Weights of a small transformer language model: a variant of Muon for these matrices.
Each number is 128 + 24 x the weight over its row's rms, rounded and kept within 0 to 255. Layers, rows and columns count from 0. Numbers have three digits each. The size before them is the row's rms in percent of the matrix's.

# down: layer 2 MLP down (transposed), 1024x256, rms 0.0919, rows 518-552, columns 128-255
# gate: layer 2 MLP gate, 1024x256, rms 0.109, rows 519-553, columns 128-255
# up: layer 2 MLP up, 1024x256, rms 0.111, rows 519-553, columns 128-255
down518 098:132108136149166107104151154115120120166136139142154083144137126137112122101089158111128150158123145101136110177112169099137099112128178132145168153135099166143120155107121155129118100134147167111100107151162104079083136180107108093123109108138155172129101097101178146143126138132179163115110120119133149137134085144150124131136088092142128144115148124116137131129127147111166135145104
gate519 101:102134133170137134118118121166082148143149157133156126158074054129175109125123094125101128088115132142165124129111148072142125148136165111142093159136143123133087118112169129150098133122077132115112129125127125138129157133155119143104134143109106106158121185141166136115131130145105109121137068168115130063138096148116101139175134164093131156123102132111122172113139109137125141133159
up519 109:107130087149082129076162146152131111075149163141130120078137123146121131111077083129108140157141156154131156115123153137062152119109113135111112086109107135164146130149097109128095089128099163144144125141146147102073129162146147140099115118138115146137138108105119128128121097104069141144123077152110100137161139112135082105156142143097145132124126141143109157091154119160178137130138
down519 102:134142143118124135147086104099116109133104125129108112154150148113151116124166171131131113129122114106115098155105103124176126137104126109125167170161150099087108134115138102158131177120160117107155146139094095133197116115140102110134156145132159095137142148141114123136118137113145115101104121167112163104130141116087165134105112158168093137108101133106118132142078141146071119128143
gate520 095:123143127141112146128107131141153130154127124110118108131147140131138138170117140129116100084159152111073099114122132102156161148139124155102151099188106165156168140124077097128086141135123151125109131115157132121108172165155082108098122131129171165124159135095122112103137109138136124095126123097072113127100170111116084152121140075105075126142144112094121147142104138184141114164108
up520 093:130138152094153141135138087168122105087136125107123099107077116119101128132135165140128148107121084088161140154134119104146086131151145080110156063128106165125135105142132065103109147153144174160101148138117111154138139143146117108127098131119153123130165089135127130136099122113120093118112092126134099095115134158158088128121124083100102146155122116106123183130130112174112142132086
down520 090:169109120126127103106155143103131144147126102110144105118132112126116107105124100174149093104116136139157116169099090138114105097146140125090093088119128102095125157122118202148152165128145130153166115152124115129131101140113135117138140100148109069174145103130128151162129113127081144130128106138161119104157128154125116131136119126168164125136118145143152115110159098112129123143139
gate521 113:090122159142140171130089095129115138121157146112089132118129115117161115130132096138113103129114114098145154129135132128119135100150083107123096135121134127122126112135206102132144150143138172144119128134115166124100172102134154134161127133107139174137140147099130105140142112112137129129106121112151101076134164197175134167141133127130147176172135138121148110084137082084083157140094
up521 113:138083135140155092116159127115153117077153137103149141128141136161147076124104156130086107091095137117164099134087137102140099156142133126126169091108129117150148158140109183100133092150123123106125155110119138132142110158139105132127144130099121087117107098109116122092121131128139111110115115165179120120106123121111116136158109163113134115132110117155071175116170096126145115154132
down521 102:132120109123090136153093158157099138160117136144130118109135128133137161141143131185136109086117106136105097108165116106109123105150128130116143104116115143140138114143126137113109190107094194149135108132125142076099157114107183125164115098120130150088114134132109130155149127150116126176103133115111115102164090135155152133148132132132116120132157157109129056119095094107095133107108
gate522 098:142122158122134127137147149153074161119145118066141147133173070146119149107120114116110105110128111158102133150121138144124100104107131135093142136136155159155098131097122144169153113143128115139164089095140104124081127147141125115165117116145139107123065165101170150130139157066096107154141120106116130119131153114105146160143180123159127126124160149104111160087146094152112104123113
up522 092:107150150145086123166127134160113134168107165122074146156099144144153130083123126126164138169130160093129121131165110125124130161134129139153120108124120156118117125125103104136155154148150109077127076138119159128138103146097135088120155136164109137140162119102124133090165148127146154096139104163176094096137089143123129186123131086142135166089134161107119113113117122138125131084163
down522 097:121133158150105134125103097116143101128156133192143122108127149099150154132155108138175105097135109078156127119124157142139130160100154130143148115110145071133138132152159120158140146125105126109145160112184123124116107143149146150152100164116137155145118151136100114115135150136152124086084195154122117156055112137145145120104137111114146162142118113118163129136095147150124120095102
gate523 104:164156109146163160109119134138141131114144108102152091164142159109136105107175116168144125160131134135107080156120114185154141107172132145147109161104154101119096101134174117101150159105146103150124143145153105099134095138168069129128121137132136126154114112111066125107148121140144117110128132134148103173140136083116116184117117116161123151160104131167137143118109120163190159100117
up523 104:121136137119095122101156157124131138127163113148153108136143180135120151147125088136142130189123114158125111143118115133125153122118127103083112095147155153133076088147171151169126124112127103138097133118120135086168116147194119124109120143101125153158135174105075099149127148124146159168121122150091147130122116097084129153174143120167137118077119091141163161135101104161130119147098
down523 101:115149153148152105125085093150154115137122155107111152108122121118123148126126102061122141164142121115145159162121158110098121114125109114126143121114136135169140154100114113150155085135122174119105124124089169128126124115142149115100145140115138139137155096126171132136132135099099165135122122117132130117110118166106119073142123121130092149126093121088152118114118141089114137125165
gate524 095:156173102144087087128134175113186111146130122163151171116172087108143110102142112133124094121101109140083130105183132101131112126139109091109117118142128153132062133081123122131147093100184183128127080171115114133095092125118117114131143156186151140131135087153110133156182118141148113126098117126127100145089163119128111094161151107160123143154130123099122102117125158097132116146085
up524 088:125123111141132135107175110088126107116148096117121151140123149137169112116097121116187151137110148092193124153120135186160145120126123140097094165128111153062166113131157133137120142139135146164146090124129085126137138122150174104110113123107103148133132125161134148128116097138107141155159108158109181085155149130131113123119124126092164154133131141140147134107162094162140145157139
down524 095:092153118144149095133139119134138131138124164089159127166109131113134104136122110152135158124145093148079106099118137092107150137163129094160125123142133124124097123152121144098158137095163111124132182133120153165123064127101108116099118123110133096119099072119140082159190162111133098120110166125129125182061151072073155131143125142147175126111112114122128115109132150112136122103120
gate525 098:104121156114101157116141097139169156129102092173134176159124145150104172164146133134122133095155116107157124139187118112109145150129107135131132124133146144153138110074154156149122102137133153142104121110115113131147163149123069108076113158138138127137106142120123162148116121148136155168137167153154104164162094127124131161155116141094136129137129126122156144087121141086167147180135
up525 097:121128105150115166109103063146137105120112157085103150135133106105155112115113155108129113142134173174110148104158137141166121101124118132097116133126071084144067112137138115164114177130148129151093095118112151126144156139180125159105114135143090125103138137104170125170145105122157106158111174136128128116109117183147119134139130137114144080139119089177126095110121109171147128162108
down525 097:122082094158143165167108147123120110103127146154144067115119080118120124117136121184131137135130141131139151153138170133080152102128169135133086091139133140104142112109127169187141092148111123123157141129113064131119134131114087092173118133126111155141124094138137103153143099172136150142153102100103121096104126118135128096102122084114104136118076144128119170131117130115146086161121
gate526 095:115122115150179110083109140112123153106106074095137154136113121144090104159161163084127118099063148124108146133142142131146138146102080134130097139125149157136147147091106098102071154115155127096162123142064067171117123112086081131113175165126135092136130122129119131116123135134143119108114137125084119143110107111134097124115157140140141103193166156139127102117095117114180137136149
up526 100:142108118151138106149092135129099120103105144105170109127134102161108127142112112129109066127157126148122155167146083097124115123128120138120158117144113147129121170103109187130115132090130160117133100154155152162114119084131097114098154114121092135076112154136139086106101137113147128088121154163105143149120138187133150127137154141086123101141126090135148150122132146123177142117111
down526 096:123106156126108136175130106151118136098121119127116146148137121103164129122114134152148150130115104126133118128125116145161124125126150144128147105139144082133123106109149105130132121143142101158144134123126122124125117152111170118138099146151165107174114092136115131140117122149127080138117130097179083116178113117079136163152103136149117148100097107138090105121164089148094156134117
gate527 104:134169070122132111197111107112097124165100168157147126135169172112107158127112093155147128137071139164130094145116123102158144154118164121108168141116142135132147107115080112144126168152071130101117143125090128156125121136116162105128109110111133174157139177169112119149164130162139130130141153096128101118117144080176085089091135097158148115153149125148080149174107148137126105123114
up527 100:142116124158081149180099139112144115130116149107128150171097173170091136126118127112135169123107136100138107113176136139134132135145122122169114148164088128103139108140120111093101139140096119084144131108124115156129140139126149123133143076096142144148132148144132149152126181133161140153151169138106124149088121096127104077122099133151133132144108151113068087108110147164120135144176
down527 099:121123135170145118158132152172121111152119097122150094145130110146125117127082134134123168117150097144101106087120144076087116131128141138114131118105125137131154182127149163094103135098150133155152108158132142101116160147157162141138136149147120146088148120113115156085146090134128123116128083166161171156184072116115180121134116123093115153145164127136188126109135138144108162174132
gate528 096:104154104170119112134158121160139088115139116128115118056115145129126109127134137163112109102135117152152135174137128103105117116170076148092152139128133121077141093152150151128105163127174150118134136161120143104122142142153123117140123122086151135147113123099114117102110170107139129122106135077152116112104142145142170121134151128125137153168165160087173130103126094134092117162138
up528 092:126126161103125092158142122133150145063130137151146156151121101152127124112140132096123161178168100096100131106142112143155166148143122180118093086155111108136100146136116127120149139142114149153096135128141132133108104095128107128134130112139146121078168096166129105135095092126115125102117119134146118105147168133109121180145133189100111150138087083141118138105154097102173122117119
down528 093:163154124137152114111163121124111137110156132135129125080204180146175109105132095149124134143156136165119116168144119104142119159124111123123152123100123079126133130149145126119109122137128186126140126124133168097137129104150126119157101148129143082100138092097124086118104112146149138112091132135135150129123155176126147150158119165136121113128108148103154124106144098125094111120144
gate529 092:148159123102142134110149182128137150161106145123135109163078131085115109130160072129135104154099111139160136154150145135132122115094178057118127172119081123159120116121127162131113099092180138139105121100141090175147135135106132093099127134135139127137098152111095131134141114142086132134108100194104127098182136126123107112088136124124133130143127095118099136121145102152150143123156
up529 097:117137128106109135097178162144120127126128076135133167157077136153136139145100136137082111153063147133134127166087135069125132109108123151139129093108147124163137145136134194110166095165171111141146167093063115138146107174103139121099138149118164130123177125112147143101140125146134176144151115162137131135113136115154135121153127126131115132116133147160101128090113171136140109113160
down529 096:164096128148107131163104114133120158186104130103119140084161111113122147123145125116160139081175109129088126114164140177144137118163130166117143118114152147079135122138126054110142136122101095094113104164148139101115132075162129184132127135121077123139085119101131090120143143120122120120139146096155113128136135131113172152121114133137126141147129135107140143177096115119116152150092
gate530 088:136131119150151180170109114155127136122187126094183116132117124139150088201128108156115110101124130123140137118132129132137092120134149125140179092086152107126125160139140140117118132089100116175115156153151119099128165096118147149190140140132076149155115126112127141144150141138137090195129150133132159150152117106097113136101138140123095145082141158117118119168130157179168124131104
up530 096:126130126190152131120145121138123108168096184158117116130140144169131136085127093097113127128107097141139143138143101124127127110138117130126116113135097171099179116115113090117143120152118085117099160096127085146135156172090167134158087126135146151169058117153180130127133085132084106154153126125128112105162120147095151101110139099136112105162136163114139092101103132116156104136108
down530 101:136148100082089148120122116094127130102125117151151110103116160077155110145145131095105151170153080121135154129117116118178148114125095125136120186134151128113171114144095131112100122121102162139153112123107125115131099121152092143084076123118119157102146123101105125083156132121159135104151115153153138156141148113171134155138137165129160088128109105136139141088123142115111088066101
gate531 098:146130181097153125104097110126144182121132151126149160127140127103151173118133102142141103130122114143152121056167120128128128075116126163098085164161136159128089139138118150107122102130097129138108177149118116160156091157132091144122127131116111147156170131131115131098100118151081144118133134126077168127124138120151153151157179126144108124123110120115118142143087139136099088125133
up531 101:150101118105105145114175152137167153148110143154085171159146104130121156133138129120101125136132077145182136105141126128117113118111132117137142157119135093133130094097135129134111150149119078110150093144133082102141206147140114119155083158131156149158140136123138161149137141105097121177113096161089104169103148131178104098102117119151152116115110133138191086130174148114113100142125
down531 100:122152134165113141151098109113108119115113106115170087115120138122123060152125127155139141088108127124094152124063134141119145123148124139090111121141090134135112146131141161118138102104128162131102171136105161143099099118131140106082148134119094133106107133154122102115127131137114133086121167077122136119126079137099142148145155159110104137146149126125069140101093154145162136153127
gate532 098:153130124182103115089145068147132116128127107099099140138150156102088135160137116097140120143114123125144134121128138131116121130116135122086086128080141143137147091081101105104104129130110133090072103146126131144173120141120090158148103137101156148121135138145115149147149089139137109103163132134101151110118138100155149112124088137104080095140115141152113078114072121122131108097120
up532 103:143133096157107129168108126108120143138139140139135132119116191105111138103121140123158073168112152130095167118131117130151109126135141144140138127116119170144145117128101064193129136142117160158141144109129149141145132129138074130137103170115120098132115156119096137113149092147131126122099145077116123138117144131158087140089140129103120106153109112123124127117136151174151091126085
down532 097:108150174117162118073173155120135132111136154121120112113151122150110151126137081144122172117137127133106072135145146116117137130104120156131118111172089133118109147170108131157160093086104125158066099139169126102081137111111186096146143133122122145088111152135158088137113148100101161147103076139173111140098128096121133131138107133165177134130124162113129087118128106088122162113124
gate533 100:101165130101122107117112139135129157084148197111132157122137132142172137157146170087167158099111127125143133087102099104169124143129125110136115140111060145117171147126148094119124133090143119136094119124139122141161125108104102112097101132140164098125139130104093125138086103127168149080126130145161152134140111147134119129130146113107138122088132123102135139116133167159122074181112
up533 097:152106132082132135152091117138154115104123129098109129082082159139087114091095122131116109134176120102127116142116152165127127103100121144150168108121132139076098093136076126109143119157143106138098105141115151161087132141181130104110087140151110146153152083144139137098142142115078133125150140136087111132125091171129090126139145148141136099137133119162148136147142174127127168144106
down533 104:079170132109144103141145141142122151138122135099121123147139129149107114157151155114130151150103127127101132083146111090126129185132133110137123128093121101163159137129175137144127110123131096148139143127133111125149174087096124134127087134167154106090176124104112147137114078166140140101131118139132151136126135120125106103160126159123127102140128147116121172124132122158129108140118
gate534 104:132119149099101117156153107131107126122137133104124120135173088115085129118121125146148118115140131141121117170136105113170139126145098131100125126157109125173098140147099145126124165101119133111111159137132124132166091137115158135154158141152123143158141119139147154072174117123138166121099078157109147109088098159126133137138136122131101077106177090124113106109076154102121098114128
up534 103:147150147127154118154129118142111121164165114141129136084117152120128128119149103134110117150165167111132104105145126093127095107126104122168136118087141167102127133124112127142074140120070131137158169087144093172133153095122144124093131142149160144067161147130116091149099149133092153095128145121128082105105145146156095097083122123103129134142127164124149123162130150122073124098118
down534 101:123144147180132120155116167129132157186097124134085142112159072151129169117101191136149146120105115145120124128123119157108144111143146111088150100116091055144119124141143162145146101122159108134092152165133160091130107109156141152141087158135084106165109125123149163100133110119144143141119122134160123141103121119110151118152162178161132142124180118130091094127120079130141126157108
gate535 096:145126142122083124132145111108134151086146148092126147118138138107133171071137148131172152143123088143162128089157139091082106137138077147130125082111094150163161135125123158124135143133116146153143113116182129149162109113167152098130076134092114110149104154147116127131114093163137142150130147126162102137114152119225120153116102107129136112141129100169115109093162100098155090120202
up535 106:154142136114129150109103107136117113116095120123088131137153148151127126074115168150116170113121121123099117157154111087091138106121125127108134153153121157129141115089100075123146111089086120127116149154104110150119121095147107177147128142098182085126125108155149142126119101104150093112113087142173128117090111098156142107140118110121131143146122122111107093128127115111116129104142
down535 096:108157107157152159125123123112166086142120115149163122118148090136124089175155114121161076152111124142117141130141156133131143130134130140120149120124141153113136166127178174115119132165168151171147140123125100111117113146116137093112109108149082137112152151091121112090110156153094146121109157116094119160160122133123128168098145126123105110117160153141140107114112114157160157165122
gate536 102:110111127143154154121139129172112113129112103061131110081136120092136152142138164133141149145112136125127115100147088152088135125048119112139144150097145133137120127176146132130130160157161083127123129135138102090143133114178122162120140131136115124153141062143163117101124122145177117122154172170139142161155120135145080135157153158143137156134163139162134165173090125141173119133126
up536 107:174114122113118139080113129111134114113116121134110135124120086121125166121135105119094122130155103134095143123122111121104098178140091131109155099143091138067090165101112138119128139141131148109120157118139165106141090125121148112101080126156148152129125120080101138134149108162140126167102125096160165146133133132138091145176178127123132141074128143120082153119113150133130123103093
down536 102:106140116097115134145143125118109093126114134128129183146129164142140167162084124113145120096140103079158062113126141169163109117115140104111098127147145103141159134099161075127143127131167120121099158101138128119095128144180116157126181140110134108148096072146128112094075131132140126130141095117170095123184146129088129149142081129165097153168127142079160101107113127111138126145135
gate537 099:144134133090114119130095110136144158131153144129082117118114091120147117122130144151155094096146113150155110115130119137168125140115119154089116139083166128122149122139151138148146078088089125142130120091156108133140145118077125102145147087147144118116133118136114126151130133115110140143124136160121182131127127128094157128144105165138078139098115105151113153152142125117094128122165
up537 093:115106132107127091087109112125140076131101144113111095146091148131125138150110121133136145129135131185171136145120140146125117131147129153112166150178174150126123147136157111170125115110077111179151161154084116106086151119134149074162137122149098138132100155167117077132127152121119134146147150110155131140125124179112149148143133160174111111148112136169159111135137131122092133097131
down537 092:154123167130132132117128117125098127106146095124153157127141154095164140109169102126079160126083133119139141109115154127110119166116126102139103129147084125104112098095108137108147150113115136093148102112094148099109135122141133177104141168130122146114153125140105177119093110126127140118146137123131111131128141139193102071128083142073106149106113124160124109142062096085137129125136
gate538 110:101153087140139137110140138130193140166066138101092122141157101118083131150136147158104138113148145112114113146127139142121149073148131173143158145153148106085129140111099146135132125130094121137147078112176117116121144104144129143115112116138135100090119161085103135143145165154123131113114146111117146141168141150125076141166138118115125122150104111095132118106158127165158157116120
up538 111:154157136133117133122090174113128164139146126130129106099175112127088131112119111127152167138082119118162101125125141153179146127134174116105169127106145180134151121083139141135130128118163087113124126148098148112131111151158155123115111119122142103164128161093093145114119126132111095159142113142107134149133140111132115175128119106093158086115163122134134121087096139212097100124096
down538 110:144135125153160154123137142144117121155152162134128152125094128115171113162174129100123123137090093133142170120129148102134183100108124108155147137135063117133103146133159117087152126118126126131125113132158152142124120135091158134082138133123094124158127155112135118122152129090160155124128132099111146169095105147094095134098138124137156174137097139123116179127149139142139116111101
gate539 097:108137131125152126116110118147117150153106145116151175094139126168124109139127131098156128148124126151135148071155167161127136104133179128107104116101127148136116153152165134088135179128127114118116111105098119167120151113154050148129129144091119131140089077131160126124114118090125101084165149181116171140141099108126092138064099144145154125154085110117148099119125176135199146124105
up539 095:111121097109122128115119139097109135114119104145174135094113138077116117089129090170103097122140120139097108155097132096155110153122125147152141067099139122155119119147126136162166136097149084116150115137128156145157120084113130115167141136105155159139117108112101135146100135161133149151123163129140104137140140154145099077089126150138097120099137125107138128143094102105125104110102
down539 094:143136138167120121129147095139139115135135131124113166102095088171129119144135181089162118138117113178149137071130101137090105117149147125134112148121155138121140130098127091090143126154121119108115111132139126118103161198139114169093107094117121094113103124142112134144129168121123115093162132127109120104101148124085129121109137143147138097128090126113078119108123134124179123130126
gate540 096:115133124185119086090140145152119152126118118158132104117121102117144177124157177117116106156133126141109108090186151137199139140133159113149130119166136138101089139120133128060126119124144140067114137173128132128113098104143170123130093100147100119074115126126112092132129143169145123081139130106108126152168117138128138122111151104102144152133157162167115121098114115126150171091128
up540 101:129136127106178139120129120110114128153130144106147144092109097150117106175130089110100122109099133114115129108077131150133120162154087163123141145120131118112121155146111129125138136153159139111131134119093138170081201104154107072080161115153132151128136147131134115128111093144139126156112149144122122142098113165128088123120152068122084109143153094121105067118127078111105156129122
down540 095:115117145132129147111125108113121097109144137112101130141170157128117161072115149120150143123120126142139111108148160118113127122082142124102115125127169191175158125124149148163129137112150150149106112175124115116164058156117142150157115116114126117129136160146096145144113139129109136141125105140092103078134104143130117130186092179140142157108118159171164180157111188121136135133125
gate541 103:098145112142091093150108133129126137173118070114136098139134129124134118128100149103100117113115160119115128153094145103159149135137140144151177133155112134119158144140156132169140108123137102126121128164164109115119159087155073158104155119139078122115131143129137117128132094173141158142162130159124114094135089107139150104135150106098107084118129137083160139166096110161143159151098
up541 101:097106179176149187129141095124153120107119083117121119189118114170115155133114133134113151116107119162156174108130117133119109111130155133153090160135160075154073132146135116129110149110136173135155087107117103145126140109133162116145133117158154156129128084125142128111159158121135119112127138139144143192157154141100123145130136123124136136106127123143123121121150100127154169141155
down541 100:121110125130119129140089137111148104129106104068126172108094129124111094138129127129129125110140114142123119124134165124137156138142150175110145125179118139112164174130104121122138107134132145174126108134115075108169120130143156168144137149123092115086168137143100155133091134163149098138169094099132111177127152138133129097157155188147087116115136135096097118162100133156156140086097
gate542 104:123104099133106124126130158084131124113130159153142134155173086123098150126166134076137148150152120180091139133085138118165139154164120142132162168082105116118148136118145150155123145176098116157079093141137178100104125125136105154122070104106123183113146136123148146166129082134175145093162129128130131133130124134123147125127140154109111117100131134100140099113152153112098080132150
up542 098:161143058151141135122169122151073168136134130127142109116181158152130082092092132082160144173140105094137096163118120129142148133121125123120097127142093112144130120123118135170103144137124141115072164117130127100158140121122097131132159088141136175068120123123102111120157126154177124135146163136140117142093162151103114119101105112108128117110138126072094150138139101154126087113156
down542 099:064139126148132170183140117142137143087127120124118092120110143140157151109147115112128143152119144103107121150148113135102062103098128137113112115128133138140192129116123136170118140138087186157109139116088146138126109108131152108144151103103160129114129160139113133143125123122130170142138113121122124118136112099111154116113123105105099144146133115152145136139099098167180137109109
gate543 103:133098157157087157149123175164159117150108165126120120164137080143182162140152175144128125113133142139102119118159078134123152125112134121131135109116101155158135175104096138171112101164120114130092110145118148162108151124123102135121099116125090092107123130130153122080131110137108167181171151161185130086141123151153121106099143130110119126163128156119076116145161129104109140099140
up543 097:112148111172139171131125104122138140100152120100145112100122137136088112114144157160121115091162104113144129084157138142084157144108109114113126136119138100157147143071097124168131090112122138111089108118168144135150157142127146138147115129130107151105149165109102142109126145086128174114112144178160125093133109089159116120113145125134098154162123147075103131111156068136135152096152
down543 099:117161162113116127113159114140119144111129139105107133131153195123113077146109118087142166164118121155095122128121142166148111061149115137155108126148105134164133167105116132098162098063110114104159140136101124153123130159122132110105151125171128133115112141139142071154135154130144120121140159130117106101109148117066103135133116091150136122105149126122153105101122152139147150144121
gate544 103:137140153084169151101100154097134134095138122124107182104137124143079137153094127101147087073084103110122137102147114132188142091117108135140121148099081131124109156138141119133103142169095108124127131110125112120090138104149149130150153079179125126113138100134141127090104113121135125127105122129129092115170102143166186123169125138094144127138142066156106119143152134100181129129104
up544 111:143132090114131119110151151130134154118128089141127099100113136136066134142115186105122096136145087142136096102079154111108110093138147132160150106118182146159148158150119160092152127134098081125130113106129112135167110127132127160115160151107145123126146120111138130143116084163129123123119109145116101118154071143156120135115128122179154145112124107097153114149146140085154114113102
down544 102:139130131181118169132138120137096154093137143111122148113138065152142161154127146132137149118131130139089167137121148153135145139120140104131100131142063088128122129125128133118157096122139176101151140159128152112119112146126110093109116112120159142145120098111136128129132150136106116083119147108124175170117144140112084089134111145126149106117100124107166101136082142150146129143141
gate545 093:118063142117128117090159125094182147142133123123127093132113117144130148118147119131128120123136080112148151116139147147162082122115134138101148149129124110141128121144070122135110106128123140097099092118092125126107147123174129154113128137162156118094139113155141098135145136135164158124118160143166162104160095159092148129152112118163084122149188130178111116157159162142094140057171
up545 091:077086114139181088109141113126096141135107147098095132150124133114131157168095130101114170123057103160131136146105122105112129140134133118159119109132137184128118115153092101160136113144144179075165128123088121130145114154133130148175107129101139119121157132087128121157095154119082090143109076096114118155153150132119136101107135133097138132108125124143125124104170141137128123122127
down545 092:127117134086095092110125119137151181127120119116147075127136113090110144127130116122153083122156137143170132139123137176114112136133094143126181127096144110124135118122089127115100141097120137141111139158091129173130158143154143158099125126146071151130112106135142103131143103095124134140173163150191126091111122157130152142109111159161131134116107151165125120139121139154082098135145
gate546 095:098123164107153122096124098113108094084114151125120135113169136117111147101139113121127130104100114121075163126157153181095157145071107139108115179177153135141121099130167134162140135117149116135150155137120101153077153126085154127126114174164136097134142143126141154117152167139121196152074172091109116116171155167130122139161122173117123117154134108124135112132108142127116147134132
up546 087:097132159122113103110118105105094089101145095135135171074121196153148105103134121147115103112161149144157171141154163133125143114147108133111066147151117123172124154132099103130097095103086156147109132120112143118151107142123117148123120100115094115129115102148114106110133115086150130146129137172134141129126140102127123136187118140121127118172078139129107172137142154148152101159122
down546 092:180134082149147170171133132073132169177168129133133113088098097138133113139150155119124127130126108128128109132122125073165117166135147106184118123117111126129138136138121103106130168172108101106149167118121163122171143126105116108111115094075092174199111086168123117147118076164120102088130112120150141106100115174143136132137150121109123151133119122102157147120120142127126136154092
gate547 102:102127102105140189117150094109135140135126160151120124102109160121085085120119090089128157113111139120141122138123069133149156161129062144162127065182132137119097138101116112162120108178145120128117139109077153126074166115140129145134122127110166163120126137104123158143177124139136121136118122154153156122185123135159113146142144140124139159159163161124086115106088119131107103120103
up547 099:147116135123099100138150114176117094153100144122095135190085140166116116114152100190104140125116123129134141101156162094134096134142172113129107152103180132144144161131153152119127156140111128146133168154146107134131136099126106151108127111141162121138135149127122105119145115146107153140118123106128091103121143161172138136134139154147126096165128114085124173155090137077115125097121
down547 095:156130164158150097149094166158121142138131076140136160136176120091163144090137123102113143091127125158126126091116123126135138175152096141163160152112100129151176085120140137084141116086115156111118117112118131109142125177128169149174126162151084093113132135097128121118088105110157158163159167136139150141098117093159121112104131118123123093113134145170161124149135113141146151157126
gate548 094:142128110131138098116147087137171175084117148159108126123074086153130147152099155145177129103129179124133107124145106137128167125118114142105120140173109111096135161096106172100117080144177130089100147143131116140081123094129133143149152132104111133071143146150124118109134097121122110090108124099162136086098127141172157124105103097133123136140138145137137077115100129120123155136129
up548 097:127137141084147115119136152152139090156161151121149082138164142143145124156126129129135099102069124128133123158106123127072103118160099132086111147127144092165135094140154152129133135125110124128151126123121103144170135161154141106111123177086146119143166140102109125139124082169129122132126126112148111117127118123053121135105130176158172108149101156100138111164123103115149096193084
down548 095:134143098134171153124118139104103100132131133138099155140115110090126108131150107098105150098136106088146129119199151076130174113121168105157125121131124103123129136149139137108099109106124105130132115132065150118113158120122054119125121127132104133140129137121140089157128134135174118140130129128149076152152152096162131144126132128098122108136168109151167193108153127111144127141143
gate549 101:116104103120156126091154143110126157097128150140125156136118150133117150112110106111115105115145094120158141152103160142089113108172155137127151132120122120130101111129078097157121137125141143154128116183124126124187141101148122143114095094137118108127145163130089117131128177123152089129145106161177097125054181125168119120088067125144127132123084130117102122116102126172155154157093
up549 105:125136157177109107108122145121130149145135137162109113126098104094153102112099121113120127073081094118157114123097122117142094148141088131150118141151189093120145112158125052140152146130103152087148123160152132127127090127120084115101163140099143115108113156118105122134161163169142130128096164090147120074097140134139117126131110126138113109138142122122179136116112137113124139085113
down549 103:152063105126127130176072125088115130090115130126166136126124135100138131130090136095189142140092150119128118099120154114139155123112122119095170103086109147147099114139115127145144121134175072135140172125119104131118156165136142177135152156094136112148139142106132140170122111103123166115136164110154130164138107162118145147122146119123149156120097138104125114104136117098111131143154
gate550 094:121174099090092116114099132116151155148137119130111162158135155128089115097110164088141154103137155131142155123121104123146127133079168122186084100135135128131122121073122142138167099165110131098134102152123121091114128146156135140121135144144153130126131132154143113079168177177153128121156068174102123117105157101102091149112141124121105110114124134139145116144114144103146109091099
up550 083:146165146087097148108071127136120176108120141102153128135133154134103136135131141182173150154125108140132153117159145103146107126140121152158093097122114151094135118127142151150150112182156134075092132141120158081128157180168089101105143096116149153149142152153126076101174176123153163119121129153120134127141152152067114127153100133149148110106158158128155113112116178114098116148097
down550 096:178158102169125148107092130114120156171130145137110117168097136121143115130145109103136145132147127120094109150097137123141124068123103124106145138117133179097159114155101141140125149114131131143083108153132128122139162140152099091114132133151095173128108157117123129149119134107124136132090157144153124135083125147116073101140089140112119153121130165090169148091132127131106169106144
gate551 107:127176187115125171103126113159075137161085130085134132098164143121137102145120119099114118124117158153095116126069153146154134110116131104089119122160152141147189132105149125128133136131102094115156154113167141110167109156079144170114131125152125120132151085108142135142154084164141095154161125154079110113163134125136139133075105135132148139124120156161171130117110133153129124089126
up551 102:145090137107119078159091117153092156150142155130113108135128143118122105125141086171145179163127132179125122118155155104148152106115190112133106090131108119146120190127106113112103137162151096125158164102140122139171113114106148159098153084171143127165133087107129120126090120109111126160156135164107133144105102106167135097112139092156120155149086116153126168106093167113141086102122
down551 104:104137105136102141125164161086188133130141148178138090150106105107092151114131143156156144163120131126170172137114117124128156132136142150148141171119077083124110110120093159143120124120141143133100159137103137149092134072136126101135103169114128126124124153104118120156096104116130130135105151070137134090116135117138124116117174117080129104107112135087126130113136080156118145096101
gate552 105:069110143131106108145094113098137152152088103138113123104141119137111111127122104093135130175074092128161126168142111134097130167096115162121081148137145142065108133119146112170123177120164153092136139115119102125127122109153161109125153116117116134143125110175118162146117168135120113130137159134141142115121140125131142163072180159132100124143123159157095081154108147125131124123143
up552 096:157100124126145116130082129098131106117113110127159108161160124154114130125148137066143136142179121117109147151096086091107144128111153120088141126112122085113109170153115123093118113123059146108087098133118168163159132098117095144127118138113150130126108098131106133096067144153185108130091116130143153119111157146123122091123129117162120129128167126132126119127125137095117091123107
down552 097:112157129121098116139122099114123123102078125121107112111119117114129077085175130125140102133080110116140112163120142129133116133147092142153105173160110134111114083142124129164138106120167143165146148146131086119100139129146111106106086139122118112153150119137125119145199151115135085104149156091105128182132128130161140156125097143129099136186107098129156121125154144149178111124139
gate553 104:107154087135164106129135101120110156075131109178120131124109132085083130132142162113085118156126144172116102154141128137108130090132141101134082112129161136146159058115106191128123137146139132131153153083125154105148160121119095156128159112113153094141143100094130095123092174110136157171175132144124123106150114103136105130097122135138125106147052157116109139156103142144121116144096
up553 085:135112155112103161122103128130098126140131130122121092125126119115128103127107111128161148117116132093152175106153104163126158144171133159136154141126128136124148183133167080132144103165080124110069118089111135112118130099152141094143088112152144122134121144141117121143136163125116108120138117096100145130119162112124147097128153144183131153139165146160156109088121134111154143098116